Each number is 128 + 24 x the weight over its row's rms, rounded and kept within 0 to 255. Layers, rows and columns count from 0. Numbers have three digits each. The size before them is the row's rms in percent of the matrix's.

# q: layer 7 attention query, 256x256, rms 0.0911, rows 0-135,160-167,192-199,224-231, columns 64-95
# k: layer 7 attention key, 64x256, rms 0.0885, rows 0-39, columns 64-95
# v: layer 7 attention value, 64x256, rms 0.0788, rows 0-31, columns 64-95
# o: layer 7 attention output (transposed), 256x256, rms 0.104, rows 0-127, columns 64-95
q0 077:155090118126125143140136131120166152148133125072076087184143153133107190125130127145106107134084
q32 138:142163087111112140119188090118090118167141137135174150106171149106096152156148146114121167122100
q64 090:114124156099131105140127136104115110133105141093152092120157144164158109172143118150138128113063
q96 107:125119117141116182125165120139141088140152165099112141149152141144115140147184128134135127141118
k0 087:137103131146143111185131116120130109107114115153142110118151115159150178101151092115146125117160
q1 078:147129113122123112155102127124134123083113095151143123159111127140136143094062102114091116091111
q33 130:116112168148172163128100152130143153098112118160082147170098079155141162136120125087140102152182
q65 090:138118160115147106128144095119137137158100154114103121133099106115154169142120144088157134159097
q97 101:116128081108153111134112163148099147095092140126136145103143120066120137102091152135131099087139
k1 081:145111104079107086108167115134165110165130155089145169139137139100125125152118124111108133122107
q2 078:114151122126125093089088144143097146133092104152103144140099149076090161080136150116135099122151
q34 129:105103140126130112139109152119152127112111112155116124164085117160178144115070107133116135150143
q66 089:119125162147117132137146100124096173197121157148130160140140141141119163153127128091101116166123
q98 101:164156103082123106127137101133113155118120134095162138103121130105115120139133151173131119116159
k2 085:101120111154111164097123179155127123154138108115147134130086096102141106139117176166121176162107
q3 074:126120180164134119130157158102100123125160089136112137137156079131132107145130081137148128126112
q35 093:134146105131141120167124109114079157113145167131145126104119146115114085160137136147165092090159
q67 089:141149078125139180135116114136179123078099129151141099096109092087102087142143130123086162157170
q99 100:129137121119111078083110120093110139096110099176137129127143141090086101103170101111147146126164
k3 077:110093115113133110119130127117109147156153179167098100171092081168077137152108124145097102146126
q4 075:166124152154138155179144090089099115143149106126135136134134108164143082150157077149099119137146
q36 101:154134145138123153146127129140138131157153136113101123098133109130121075106130110129160107146131
q68 080:155112109125146151115116150151164086088134102135154098115134135111097097128151120120119145138170
q100 111:107156125151097095137111088109109133083117090166108096137123098147125122137174097125119133102157
k4 086:116105114115170154170152172118139159121155102130099100096090153145115127101121085135152169167120
q5 078:164134138112179123113136131114173103118130159111128120099167090163172118144113165105142147101151
q37 099:173128097110137122106129074115071100095146127078135095108151167130126131127178129124087167098114
q69 085:139118168120136134128100129123100115144184144103117133149181170152171141129114123145137089071145
q101 106:091110152158126129117084129120173116120112113132125146111168150156083168118146123112072105156150
k5 082:086118143137112083163114105120123146145133156144105121093081117087145118116113141106163067136154
q6 089:137135127108118099132068120097073137113167134132102121108127186118145131133139136149089124121157
q38 089:123145100129071122129093149134141159173105157150152116111138152108136081137127126134143120102131
q70 087:166127127126067137120127108130125154143109093090104139118117123140136124147098163172146108152136
q102 111:136095117116105141109115123083132116152127123129156158120165141157162128152084138128080114130123
k6 087:070099131116133105158128161136148114118145147093146149125094202111090101151138131088148116118099
q7 091:174137082115085128096098139150109127132132142123122170119126123100159123092132131142160134104119
q39 104:126109159143116100096105135162140104135134130128133117142126106117147148157141154160104130136121
q71 097:119103120138097152128088160122142139168110129160116143184133119117138190148099137090108100126094
q103 097:141122089126111150103136119150128131155152144123117124107193139127115165119100119182129152111171
k7 098:121120092117141126104125139152119158181122151118114171112108161152106094106126121138130156105110
q8 105:117140124145146106140131146090114094096136091130150102108134111165151092152118084163112172122108
q40 107:111147149166135150098161098131160120159145106131170059110125109092100094138159131136178123143090
q72 080:161084107109134148131099159112182127129095122116165123149128146140142148149127134118092159112150
q104 090:123137138126106107151121090101078070150090110095107102115137117169124139131179124149109114103136
k8 092:110124131113141136134138104120120177100107078177121150103133125116111103090140098162129114143136
q9 069:108129161145137143146115170136108101181116121097093148122115134153128161136098145140140128109159
q41 097:119135169131148144110111166126142105129122102094083154130101126113133159128125120104129124106144
q73 084:160116106167156127172158163126110117075108080109093123158134147128112159128070160145125127105125
q105 106:115114137164156148132139161147146115163128125083141126098164125138147123115118146116089154119095
k9 090:140115101125153093143139119142115090131112132085085126122179068104124127141120118143102115108102
q10 101:073152073164149105150156124089135127118075130154120103117137104147167100161134135113161145137142
q42 084:109107129133134125129192172148159133175139134114129155159129126096156126126117175126133136148128
q74 076:131148104081116137110131120121100134110135126139062163120089108156133148135126130104136137158099
q106 092:134124151120108073121166119119116125152135183155151118148135120152129125124113078115156115119131
k10 093:095183128110141155127131161125149137099142125146123108130120102098148182099144115124104175152147
q11 097:106150132170124140133121150096085132087088079138125124104144135141136104150163079090120156128171
q43 096:119129126122127129150116063130109126138144136132124108139176180104139090101125155153144165097111
q75 083:145124089117154122122144111116113141128121108127108119108136119136128080141160116151111137131171
q107 102:097109123134090106139134108083110111121103102163116107124124137175125135121137126104136118113151
k11 095:129097115118144155136119161105073115136166160147150113087128164143121156124169085144140123133151
q12 103:142115128125158123146159137139184128098134165141151146129124127091124109126124125109127188106137
q44 106:153091139114130133107087132135153125112114134112110118176092079109168172113114145102092107150136
q76 093:156148175110120156140082136128100117114128160118111122130113122145114164091131128122141135133105
q108 096:133129147152160164146129163171142142150128121081101159125129097098160110107131134136068129125144
k12 102:142129143141127158123119115184152123171127158111116110149150151097088107099190130174106134112143
q13 094:128158087116098103121140117096097104143102096153151103126131106132144162147086121122150135129142
q45 092:122127084131127105150142106127135165156106134161166097134113126127131128089097136126153090151129
q77 072:153148099059105124123158113137099150157147146125115114125092122095092149148139124115090115131166
q109 083:081108123117119082183175102139114151138141123136118138145100157123152165078138112106188082109150
k13 097:114115131120130159131109129116114116101138123121070128132138123121138103087156132144154098131140
q14 104:105108098145116144156150146117197119131103166133128135141117122119106136138078141087182084147116
q46 102:098106146125149143138102137147180141128126162140140123158149125145102159126107103127135110170112
q78 089:126099105145134150139133150124119104133125121106139135139128100117165154157083136116147167146122
q110 090:111108142134109128108196163138146077156123100143144112139117132096097145134122122169154106083089
k14 104:094132133134134119138144127142096116098128154157111164140109146147154139149170085113133175132107
q15 101:099079085096086122157109107090108145150118117125132109133135149121089154120129072131166074145105
q47 100:118128139138166121157132149110119131119115165102158108145132118155109140111130120149172134129120
q79 095:090104053152129130136122167114094149137099150143105143134171121176162125145111121124148139157142
q111 101:146158102127124102136087132100103094129105157120147090139130153153117150148092155121087137122152
k15 108:128129159100107139117135135138115147128183165102100127157107152102162096114101171182141138150150
q16 094:144155093070085111121121119128114165121143147113106089165144088123127139129103112073131148172146
q48 085:120155103111112142134174096130120104118113132104096128133109095067093094175132102105092155130103
q80 093:132117150095112118146126103127151150132160117156154118182135119157074134133110132121085120150148
q112 078:140085148139166099141156144126145050127113146155151126112116133152117130119132109130100101114132
k16 102:144125168106141148116115080137146130127143120127104104102081095130111113136131098149090150120128
q17 112:083143096132112113112155125107120106084143095109113094151110155158123121175084143108134133138130
q49 100:106160090131131107119136107114110126124133152119140143110172160130144110132165157101131154144106
q81 097:094117126102129120149147153130126136111138167134135095111138094099103142111118164117131138134157
q113 096:152134130123150099132152105125109148154104152130149127094175120140129134120130152140108124074104
k17 100:128135166129136126136111124120162177098115127108169103133140100083091111105159088174117104171132
q18 115:131110101162110092133137142114164117125112128103140132164156196143130139123102141146122139085127
q50 098:126128117110137115166092169120118138108104125136115128168076143154127173111133127152129119158097
q82 118:129141133167192138102115161121124113149102154112077135123153143121136146107082150157122132139134
q114 086:126149152123106136120098137164122178110133159123105132090096129158096148138130171123127134127153
k18 110:140180135106123091108130115113105160134140127126103148127125124101123152098173152112183152184125
q19 104:090159172105051084126114136151135138124143127139101156137096148107082175095107134156124088136123
q51 103:099164153145158125134118171142170117140110150125144167155161147109166105122081140098179135139132
q83 116:105147152152067158127146167153144143145122142170121149165104126124140129084132149125177117109113
q115 086:137129127134150127137097131108082125110150147141155129169162124143123155137112159107082122128138
k19 109:104184108144148121120133122135153139155128135178154126132127139146135112102165115118127159143125
q20 092:148102134124064132145124115130136096147119137133064125136139102151172133133075136128141119133126
q52 097:110070147109154151134130159152143105118097129088093135142112109138119134118105153136139124072128
q84 101:130143166142085139161162186169145126155125120178123121161077113118113148107127104097145135110118
q116 100:144096106108157091093156146182130116158147152110101147115155093150134131144110138158107197078108
k20 106:145160154139128108160135127112097155148135111149171125126155134151090152103163134122103081172133
q21 103:121118118142153087124119121093097105137142152131133112103162178141136109164149122078163108112149
q53 098:115145141115104083095170119118118118103134142107157092125169143148172110120173142090121134120117
q85 092:127091123149157144125151122114145112113165109086152104120109138149107100150171104120157114120194
q117 089:127140127127145128161124123095108123090107109134135094106118144161108178110155123140122108153173
k21 104:090127145107138132150101138097073140136119154164111127135124112173106131110123127138139134142126
q22 115:147141158153131145130128163118132107141142112091092113143160073121135113117118119140147155092120
q54 093:171109113133133131163155104140161129159113103133096119135110092138188140113137120101123123083134
q86 111:158080142150150164086115119117099077104126127138137133089113162134153068146123119104130146123111
q118 096:117109129120123128150120122161215117104139086103117093131108133132171082101081137112126142154125
k22 112:112085124109112137153130128119147105073080103121107108090128120123113134143149136137120092133152
q23 097:126086100110124128150102117119137184141151127141101137139096164103154129128140118070114141162122
q55 085:133125139161148050123165128158140124133114149141135123147111102161164128136140136138166088125109
q87 121:156138164123185134172114162108130142164111116167154167126131133151130172086138101146135149172117
q119 093:093098108108116089151104185134129143137083152149157157121122139110130146116112134118104105172104
k23 104:135099106111137163155137127142136104142117110111116133120088134158091139134130132147126171130104
q24 090:160142082127159114158137088128181099166133150154098112147157139116095140144131154134099121093159
q56 083:142177123143124076145127132151167129108112166124109107127141126155139147140121139133134128140097
q88 097:138141108149144162165098131153192113111126156148159125133156152130095161138081082109146106115124
q120 082:136178187120121157112158135115113097150118135073164122089161105128104160149145138125139128100070
k24 122:080146135113135111102133139093127141100116141161180120106134124099153122088145115133110133113128
q25 110:075122127132103073146102146096136148125122119127137140098138157097095155113129159109143089138132
q57 111:098166147122081161154129105115104119125137145146162131087122153117104112091148145135156140150117
q89 110:118132105097161083163077132101099153082125142132120130102134148131130167102126148146129165170109
q121 104:119118113103107132172127127077095102086124127134174108155120151142130118132117093092137140143143
k25 107:086146160099109164106140137101115100146196124143144114129127095114101146140148121133115122148106
q26 104:102133093128080087177161144110081109109122137116115139111109156141108120139115128088140129101107
q58 111:111114125117143097141113147104087159079133148112138131075077180120063125127152131121125103081136
q90 115:097130106113152130145120117098089138077133134138136115112134140100092149138134152138128106159133
q122 086:141130125149129115160140058106090110130086110142110133088112109113108143110162150114168130122138
k26 106:152150109131177155147150132187144139118161154101120119160141123135119090084112111146131129125134
q27 110:157155119126137143090110127120110101160132114112121150091143138150116127128157117125117085109131
q59 107:117106196110155154129102124094093124079185146142146118095111137126126103107130103109145074136124
q91 106:148118091114113148083117079072097094136084093150141117100139139157125163145135124111145094105157
q123 086:114112113119081107064134159097092111128134124120135117169090118134158108154108135119110162132133
k27 116:151096113150150120125132117149101140118130133133144126107154182140096092154100166151105144147113
q28 110:173115116150171150160148144173152131119090141105098151114100137128143123169147112084134194102158
q60 116:170135132137135172108098163147144125127096112111127116140124105127124110145104105120128155133139
q92 101:153107079170112139101141135145137124092082127089099166139127106165138144127166099125093127112159
q124 105:148090127148171170123168160170163142130118138093083156129097071099137100141121133116116125132116
k28 117:119085120113162156147106116080111115132159143168150115104152123137090106114117107122139101131148
q29 102:100108124118117169158172157139165145142146155098125111166124135094125161125101134156163132128103
q61 090:131103171142177135117111147101114139168162102131127136151135141126123139108103128144106150171128
q93 101:147127157147153165148174142133152114148125114115097164144148090153087157149147059138123112157115
q125 090:090094124116112076098088143126188120110162148137131156183089151164169101113112152142145108144147
k29 132:103137140100127127160126081096108154117157141148139111106139183087167148084113130164120135151147
q30 092:134139131090107132124152122113138165138145119099145103119123122148140103112167137128148122123148
q62 094:134130132098112148122141092103107142099137140095155102137208142136154082135092165155127095138122
q94 135:123079096130103121158162118143143157099106151145127100123119127165100078133129174098137081097137
q126 100:117158163084105175124135103106110103139141116138143094155112112091076146116117134098152095127166
k30 107:192113158127146104138135111103146108158077095128133126111146114125124114146156095075113123103156
q31 093:150157109105141136169125079150164116094171082132135092108134147107147124132114068175093142146154
q63 100:138152115126142139167153130123129118148102120113128114111176139105112141117153127141140136139078
q95 116:123175153129146135135154151119107090162147104120109138131127120174104161130134059126201148147142
q127 098:101120159112133117114134109099081117158131116119149076130089146127103159125132141132156124147096
k31 124:127117106120118131077116124148124135141124145128116155150129095124120092113144148144092127138116
v0 097:121122150149153161138141097148085130069124116152111106077140138125101112138153155184161133142141
o0 091:131118152119152134145127151176140130079131103121059099130161152123153112148146122139132130116146
o32 091:141111136096112110078113094120133115111122066165127129087085136159155100125139138142130162119120
o64 094:135080117128149116148111136136098137160081167113141131150090112109126134135133090087120151103136
o96 097:088150123154113123121119168109134150120091154105206165113114127119145123083112112133122073153125
v1 101:120150150113137150127156158131139134145176119144116187137120106086134149114106125114145115145095
o1 106:139130113120155167115106128131096155146101091105127155085156137174137158103188102171096114123161
o33 095:164158173104115150134128135098136118124124120119077127111140096102120089142138117123143105126092
o65 098:068093137146120094162163117126140116106117147138117138160152159146122100150095130078130123146162
o97 090:154148137121142141126155141132105145136154120153134125135096082154129106125160121142118176165111
v2 093:106130117094136153140140121145133172120140142098130151084128170038130108116120126124074134107113
o2 093:187143155169079149112137161111128143086148106116127155096112114120147130135109098090127113121088
o34 099:156063099156127171109145133149152108144170117125152107092131115162114128120101149193177094098151
o66 103:117149114116138089172153115133124084142122131121117151126147133125136101152139130133128148144089
o98 095:129125145095165138137152115188111141142106150092140126139122133117119154102106141104166151097136
v3 104:125158099127078099100122124140159136106111141156112121121109085164119110153138068150145104108126
o3 090:154137149156153130137154088168114130122138097062136107155108156121119141143136139149127118098142
o35 101:156132146081128087117126122102126122140133135173102179070137124096145133123152148139102120109125
o67 104:099137143137129099154110158100128118132154123120098117154137141093086134140115150144135132137151
o99 097:111120145152095173161103130127145125130107153176125144108148102184090080113132103094107160147115
v4 099:122107131113147134162111125126119109126107120139131094103128100144100123144149097129162154133083
o4 109:156119136149121110139112153075143081126138129134139131103109124147127132143108128160099130146139
o36 095:166135145105128137168113169156130106114132092148128136139136104100123168125142101129110167121124
o68 088:114156118084153147117123150163108126157090135112100174156137126167154090106099108103158100095135
o100 093:080108117155147118087157103146135161141130135123127134136143158102112117151134126145157139150110
v5 098:110138136118173175118170142131126144142123177140124141131118126146116166132127131081173154115116
o5 096:139097113178124163142119124131135100124101109135141092123077155181131080153144076129132143133120
o37 096:132123108145124147136090119112180125110113103141103136096161146135119135150128180121107129143100
o69 097:122111133187084154141139125108111154134105143115134114124111112141146102093106133129174140132148
o101 096:121152162081142082112116147141131114155222139107109117138152100130105138124102119121098119089135
v6 097:168151165134170134165136104110096118165090119140141124111165148124144128119137120096130148102154
o6 097:099099140115123136114106127138142108066116114161134146137177150102156142157112105118124140120067
o38 108:143112155131082136154170118113116088130140151138118092076115104111130088154112145111138106106078
o70 095:099159081117171146081123153117154138122134169113165107191105117120150162094137135155128176131130
o102 095:099127116176137114149106106147099101137121149152119159126116134147092106122131115144111153131143
v7 092:136139107114121115122134083131122145150167173130100128105174134126149097125084174142102143130152
o7 099:100144185146135122132137097132174112108126122134155141110089124114116105122178157158112127158083
o39 103:116096102123130130140101119144149095164140085080124168209160100117142105151158092126109100092134
o71 092:145137103134095149110120149080131133116127118165117125105154181131152214077101127139111132133164
o103 091:113155146098128136150143149133103109120101154133124084141178072122124117146093096118128144105153
v8 099:114137120099141129123142111133133140160123198099143115153144138134114135145145158103140124130136
o8 094:171135120090124134124119115157085090141117133099132133101118184140131117107113146162136111123143
o40 102:110106146073123173140136168179148144110143145115131134156126129110130128121108145122133138124144
o72 091:148147086090144137087120138121111101105133141152106201110136089100133122189146140129121118114129
o104 096:162131169159125144159125087094145164141155111126097146099134107150085118126161098115074154158150
v9 093:162106112146168098104119106135116130111101090126153084088158143112139150115106082146103137141131
o9 092:132135131161132160129071104147110082137151143155135132129121099145145092109200140127111124090145
o41 099:154136185143145107117136147142125145161110167113138115113153091075146137160092163136139147130102
o73 104:085169153093090096152138115090110098166148071128118152133161166164115118123129123114113106129084
o105 091:088088084120133164156130157108149166044089135149137122151087083125130123133165140116130143130116
v10 105:139130137128125120144149119141104171136123101147104110115116142140074129128112164136114117119182
o10 095:120097113079114108146133145143114091144128115133094128158158108087125151094123120171132128151105
o42 117:145101136147148126143135118105142126136104116127107118118135061116120104143187118104108086093156
o74 093:148129151122137113169097127137147145167162122107086085117111130139111142056120133083116153100157
o106 097:118144119144121099108119111125104139114113131127142136103130145158131133192096133125128136138129
v11 097:147151133132150180082129132121177090096118129089156142130185130147133085131096115119110146134145
o11 086:116123083104132113088105139123109160130108105109133159108139131170163121173091134110132144123133
o43 102:140114157075164102108128096124110078113152154072099104133107132130111137063125087098138139132141
o75 102:161112121163158099110121169107174126134121144136145089086132150083131113190173152148132131101135
o107 099:128147132144076140156089103159126134138120136129120112153132089135138180138128115131119090123158
v12 099:129126115136138118129086095128107150144109180161177150139149142090179141117112158119124123086179
o12 091:126113166147085104110161134147123119099162122102170116112134126082123090138110170147127098136142
o44 102:141122115098156209168101133120129138099136125138093122137141115129158124103135137151101134140112
o76 102:097088140111150147105119103130108145145135105141161151114132156149141161116169120137116113160146
o108 090:133188077166134095183102159143156101116077143109085114152082117126120164143115100115138187120115
v13 103:111118095155152135126144144163124173094135131124074165079120092119082143115104117101150112152110
o13 092:147112178166131096116106150119136073117108107129103115123074089132115142117131130155072104139119
o45 110:132132137134108150166141111187165128104150133123158150133152145117140100066111145083153163155168
o77 110:096103113109124081145143131122134182134132146101095109128132130127130116143121179145095136110081
o109 096:143141135138162157072117099112120107130151144130160124151163140101144132105133071148122137149100
v14 099:127097136165151166146105146129154141151122091141128128110127130110153116108134163118108127140146
o14 096:113115125128151154148040135116076153154164091202138150104137133158114147144116163106083144139147
o46 094:121128129135123117131106158121123110113111124104084144058119123114092116110174115125128120136126
o78 115:145118121148101093077165078136165097098110184172174116164118111104124118142135107134122080123146
o110 090:170106148058158128124163115135170127114154096075104124165098147107162146115104124168139153094093
v15 106:106138161121139164082178068108112096125148149081121155096188116095154163139161120110103106109092
o15 096:090104114138071166115125135142157146128088128124150159125107116182160152143099123160140149136103
o47 109:129125133156141155077138078091141091124113127106149116126160155147120101117142167175129136111089
o79 094:089186162094136109180085157158172138134135127145131143161103126118084094122121046081174123117162
o111 101:162105096164138107174134132101076121135136117120124116095109152106113146132159150132101135131151
v16 099:143104142121151179100133105120150103152135139075172139167167064144116097162155117113124149166118
o16 100:125126114126105091156152117110142137150117133144148124137113129157189095135148110147162101088098
o48 102:138150162142149157116136135134111156074139121132104155146072099141115168142160107093124129122176
o80 098:113116138158128130112102147126123128137157150104128133086156142113151087105117165158157146088120
o112 095:129132124118126130121131104120135107156142118135120087103113171142072149142122120135095158155127
v17 100:120121131139106108117130166143117148139130130113137104131130168149144097131139158141172154170127
o17 096:163134101081117170141142130133126158103156089130138113130102155139125154132117137129144156187122
o49 108:131133132153149095126121131137139122111093141108153170155098088124140098120150125104126140128150
o81 103:121092157127118129103128094117141107151102123164129134095130148096104140119124139138144097134103
o113 089:097129119147104130135103141161132091138174150109088108142128116134134124149116077108092147102109
v18 099:172106151115112137143114167135105128138130094182122098174124134159086107137103134163095078121190
o18 091:135110124095154122113156122088108147118127144094117118124130142155155131089096136146116113110111
o50 099:171138119125120096110140144130131171090146137120091129108115130113115152122151101122108139078119
o82 097:098074134155094162148115130124121091118131090107101126121142069146097111127141147104135119131148
o114 097:113153125127169101156087108108102147164142132190144157134159132118170151135124113091145121126131
v19 100:122096151124150154129128098147153136140105143092123114125140141126152141079150158152138169144085
o19 090:102155167113143102125165122134152105083123130110116123152132086137114086135194127124140095132124
o51 109:117160091100114130118124115152105155125123159091135100080123145143158149111118144174109153146110
o83 103:112115143169128153129133160115159154123103118142132152095084142159091095086122139062154115113140
o115 097:114122147108124094135122108186120138154125148140130111158124095123146168164110127159158117102112
v20 097:114132094102130100143138129124129129093097149101149141080146107106179122129133123070120140095126
o20 099:150114106119121099120094121127157143080115107116132134134148138127113112126095151157109143136133
o52 101:142118119148183132126127145154099091155133134135092117093124118141108136160162129162156048144093
o84 093:100157143145125144143109128108155109125149095159161097127095116180172098130118106097117165081141
o116 090:121116108111100170139148117167118140144122152081123155161140141095168141111127115138114121130103
v21 092:107124217144131100123100150126113133096167134167164123093114097103151135132115130151135152137116
o21 085:177125104121173117143122125159157096085140133121103123143085125121145109152141116119146142124152
o53 098:111149112133094161135101156105127109151130116111127172135168108126136099117131123127089134108133
o85 100:140116167109139132130151143100140159112059107115171103114157143147171164110126119150165056166074
o117 101:135087097157113087141137102163089145189085171168116135149138146119156151088159134131129142115137
v22 097:139145154142142149164113106138161118113149138115182111148180118123183131118104135125125169128163
o22 088:115125133110116125137126062098142134147156130139149097153121116092105104155164129159097141081156
o54 101:146134122116157132144127137163139115125087181130137142127133116082148111143137098120114149138130
o86 094:129129101158111147082184166106127116144086111151173167138104133132117137108144103128145083176149
o118 100:102159109138140156134139109134115138171130118099069116105133195141157151128105142124143164098142
v23 099:122126133124109152138097124150140183104131119105113168108108167144135151090122146090147165150099
o23 102:084173158146158112095110087134100123149144104107123145141097114103128099120117141149071126155106
o55 096:103150131118164181144144119129148143144124100138111118119126158114112190086109125125145116147097
o87 097:147129104137137173121105137119167088136066125098131110161154094149167141071137153112083101093128
o119 097:121121098161112106140168115152149158114137146145182117160116126092143068158172105119151135122136
v24 094:150104131117150158119068129118154136112120100099124126161120147140158112106138135126163134135136
o24 098:104160133104123123160172125122131091175141133100157148126131166132138152125170182100144127079140
o56 103:146120108181135139119119160134119155152169112157144154151117161086125131144138133137153132135149
o88 099:148145148159118120109127131136118140083055125144113110139122097117144137118121096144153113167112
o120 091:108096153125113166113110120093079111082113142138127108127150105163048097140104110124141109125087
v25 094:094146109129140050136123128149153154103118108130086129134095105110112138096162122152141121098130
o25 092:151153122130135114168086147139119056171138137100132095126140115129156145098142112148150099096153
o57 100:084147132111132151071107116105147152156157147099113167097160187139137106153104107109152153164131
o89 099:126121180128156104140119147126085101112125107134147147115128090131162179161129170130121111105128
o121 099:149088074167131173144119130186163150117118094142124115149087081089136085114129130099093132174118
v26 093:142101081117139096144126126134134155076157148146094131119155086103120118124075102113136130132121
o26 096:156149146131133084114114174116156086139170134130146166135089088146121071186180099161100109124103
o58 099:133126140111107132090166119128157108182142144122149127130162160157142158116145129136089138165162
o90 098:103096108134132182139107122111116148127157129113129150141108112108120135137127121114154134076098
o122 098:135123145069191136150115129128153152113114134110102115078128122086105116113128108128179124133125
v27 107:128131106122090158111147141129089152189135135146131142077147090120086127139125122124106154140121
o27 094:163156169137132182141109098125112106118127099166159140144143134121116196146119127172115081143108
o59 102:125105126120125146138115174144085124132110127109130165133135129123092113126150127085165145151113
o91 105:126096107146103168133150082121135106144134118140130117156135103159143169082129119166090143082134
o123 093:119126126149160080116108124133183149115138143118156112150117142143101120138118112099105153133179
v28 097:127090142140144121121135131131130154112140155116111138098118154069140129123160131159107131116176
o28 085:175146137160086114111129127142158098119185123105110108137139128127099103135167125121148121102115
o60 104:113122142142131144099124090127125143172143108140148106148115151119154142118144155133138159129152
o92 102:073149144141124096118139125145111169123114193095114138147137149111122128128104119132136096158185
o124 099:138165149092133135143134155151146076122088107120144125125139113146183123135126094148130122123088
v29 097:103111139124175121149145156115145081153134119102113107101114138130171118140176146136171122114109
o29 095:112135104172132152107124151090136098092163153140141120105134139130128147139144114101125137104120
o61 105:113102118111098080083149088116150133124117118119136149154099124132172073164107139147134114117101
o93 091:188119096135144153153148134131128124149120133106168104134096105122116096136131131130154135171147
o125 095:072143151132103169126141132165141142146164132110111116102115132101116149096104141165117112115138
v30 099:115111085117114163164140158099123122103153152159147154106103136129120128158109113159135101138106
o30 094:136119145143065125114117140141102127128123125147162146157105094156081076125098131098117126154129
o62 105:129127113135145109113079174164137106131151138126083137119101121142163114143122133099187090122168
o94 092:143139108087127162134096154136158169118120122172129092154140161107171147153105149129130181096116
o126 099:113075088154126153114195078129138157149141117114167123087118118092103131108132112146109135104103
v31 094:111142129151164152118111146137132149105161129136128114102074121113178119133104113105106146147157
o31 086:100079115108144150082112121123108115113159077176134170113134110138122144151116103126078137118119
o63 107:143111138151118108126129132132158129174111118105092065097131103133112105116153178158097143090128
o95 105:126164128166099121140120136125130103156102165130157139154191165115172147120118103106134141153146
o127 092:121138105121157091123118084136111118103073112135088157119126121103135123143149123146151078127100
q128 121:158122122087133104131172157156117129091094112086151118130127089073123140171125128175090129129104
q160 057:107104113131151118116151163132116140125135134145120102084159115115126153136120146158156103140137
q192 099:131135100088153123136166160155096086128075113103139109136149142111116128152144125110095157163089
q224 070:141180140122139135135155135144117106146126132153110173126118109121071120132107150144093148106102
k32 078:117143121144156096116120109121131113114129135148159126082161115139101163157145146110113140148125
q129 109:102101084146126061166115152127113148106129108138104108188099150166142133114128129080121116088132
q161 056:111123139121106103122140134156142111135167133112121149096140144148111173122142103191136084135149
q193 101:121111127147125117153146137134092108147096150155100141134092125157113103084150130125096135118128
q225 071:121121120104098115174113112110158127105111145162144132190081110096126156131103146086131139146138
k33 067:136131188111092144149171123136118112112117096094101096115142146117148119139116082158150158129118
q130 109:147138097091128126124124138147130145101137146110138132086165135066112132166105137164106150136091
q162 069:125093118104129153105081126103121142157100159120156132144155135103148141137151134104109107141142
q194 109:160117089115145112121111158166161092152148129107174127118166075101149132142103119109107193169141
q226 075:137147111139115116141170108140096135150148126139113141113133097086057126118137131081095116132148
k34 078:109103106158183133104109124096138119154116128162165113116066117142141151148125147142148148120096
q131 092:115071104115133058159155151137124113166139152109121150149139130134152117112133123129138134088135
q163 061:119114161116139117101101137128147159101140124137150087088137132108123115104087105172119056137110
q195 093:136136124116110142134117101103108132113119093094142144106134106129120161115111162122150135096132
q227 064:132161169100153106096151139110113133140128118131122154142091139123118124148114165131134130116139
k35 059:178120091117122098164168126141119123121126123137146082094148168110142110138136120107117131143114
q132 102:111140118142126118062123116139099145137076125180122148118093145120140167113089113076143111154155
q164 061:132152165131167087146118114176119118093119083129154107127123117096126131108135131088156141106119
q196 106:148146161126122154108095126092109135130145110159133175104059121161156128138120156119128141129098
q228 079:105089162148115124155137125131133145138135115121150094094063109120123124137170133138142151149108
k36 069:127119143109107137145125126124109123100166121129081125146164125068102129104130107124123169105165
q133 106:161158109119144159098116090102088118115146135126165132071147095121107122153165122150108150146158
q165 060:122122149144133122087115159110136113150084146134103133148135140124133117127152163119135115107129
q197 099:127157142126125116090115139126100146090116096131141152140143155120159120174153105131124115152126
q229 084:114158122146108157136140147142109124161141092173159116113129124154144114118146124178104163111131
k37 083:076136151150148128111073152098157114077195120133119146140155094093131116140137118131136137125142
q134 115:142123123144151133095158130140112097151103160113066136146138135145134143108120155113153140088146
q166 061:113171132124085109126145094156131117116110127148136156088112153071083173094135132181170115136150
q198 096:135117119163166122125115138143088118105064169146043113143127144079118156117111106125136089107128
q230 093:114103104110117116142113102116103135115108170083150135154170115102147131126113131136135157129146
k38 078:120143118108080150125145104151069124122108118110104096116097095125154143128126135074142114140113
q135 102:100131145145079125164107128102097126082119089146128089128104120119106139165117140193126093103104
q167 062:152091131123109134125191155142120122105141138140127134103123129130115139122159182106081169148156
q199 093:100144128157127090106144145124142138125146104139112174136139097123129116088152086109107154136122
q231 080:134139134153092113140131147130122098127111098133140125164116113157176128135151134142163163103131
k39 077:106113131148185164118120144107133173133154117150140156143080133131130106125092098149139141150163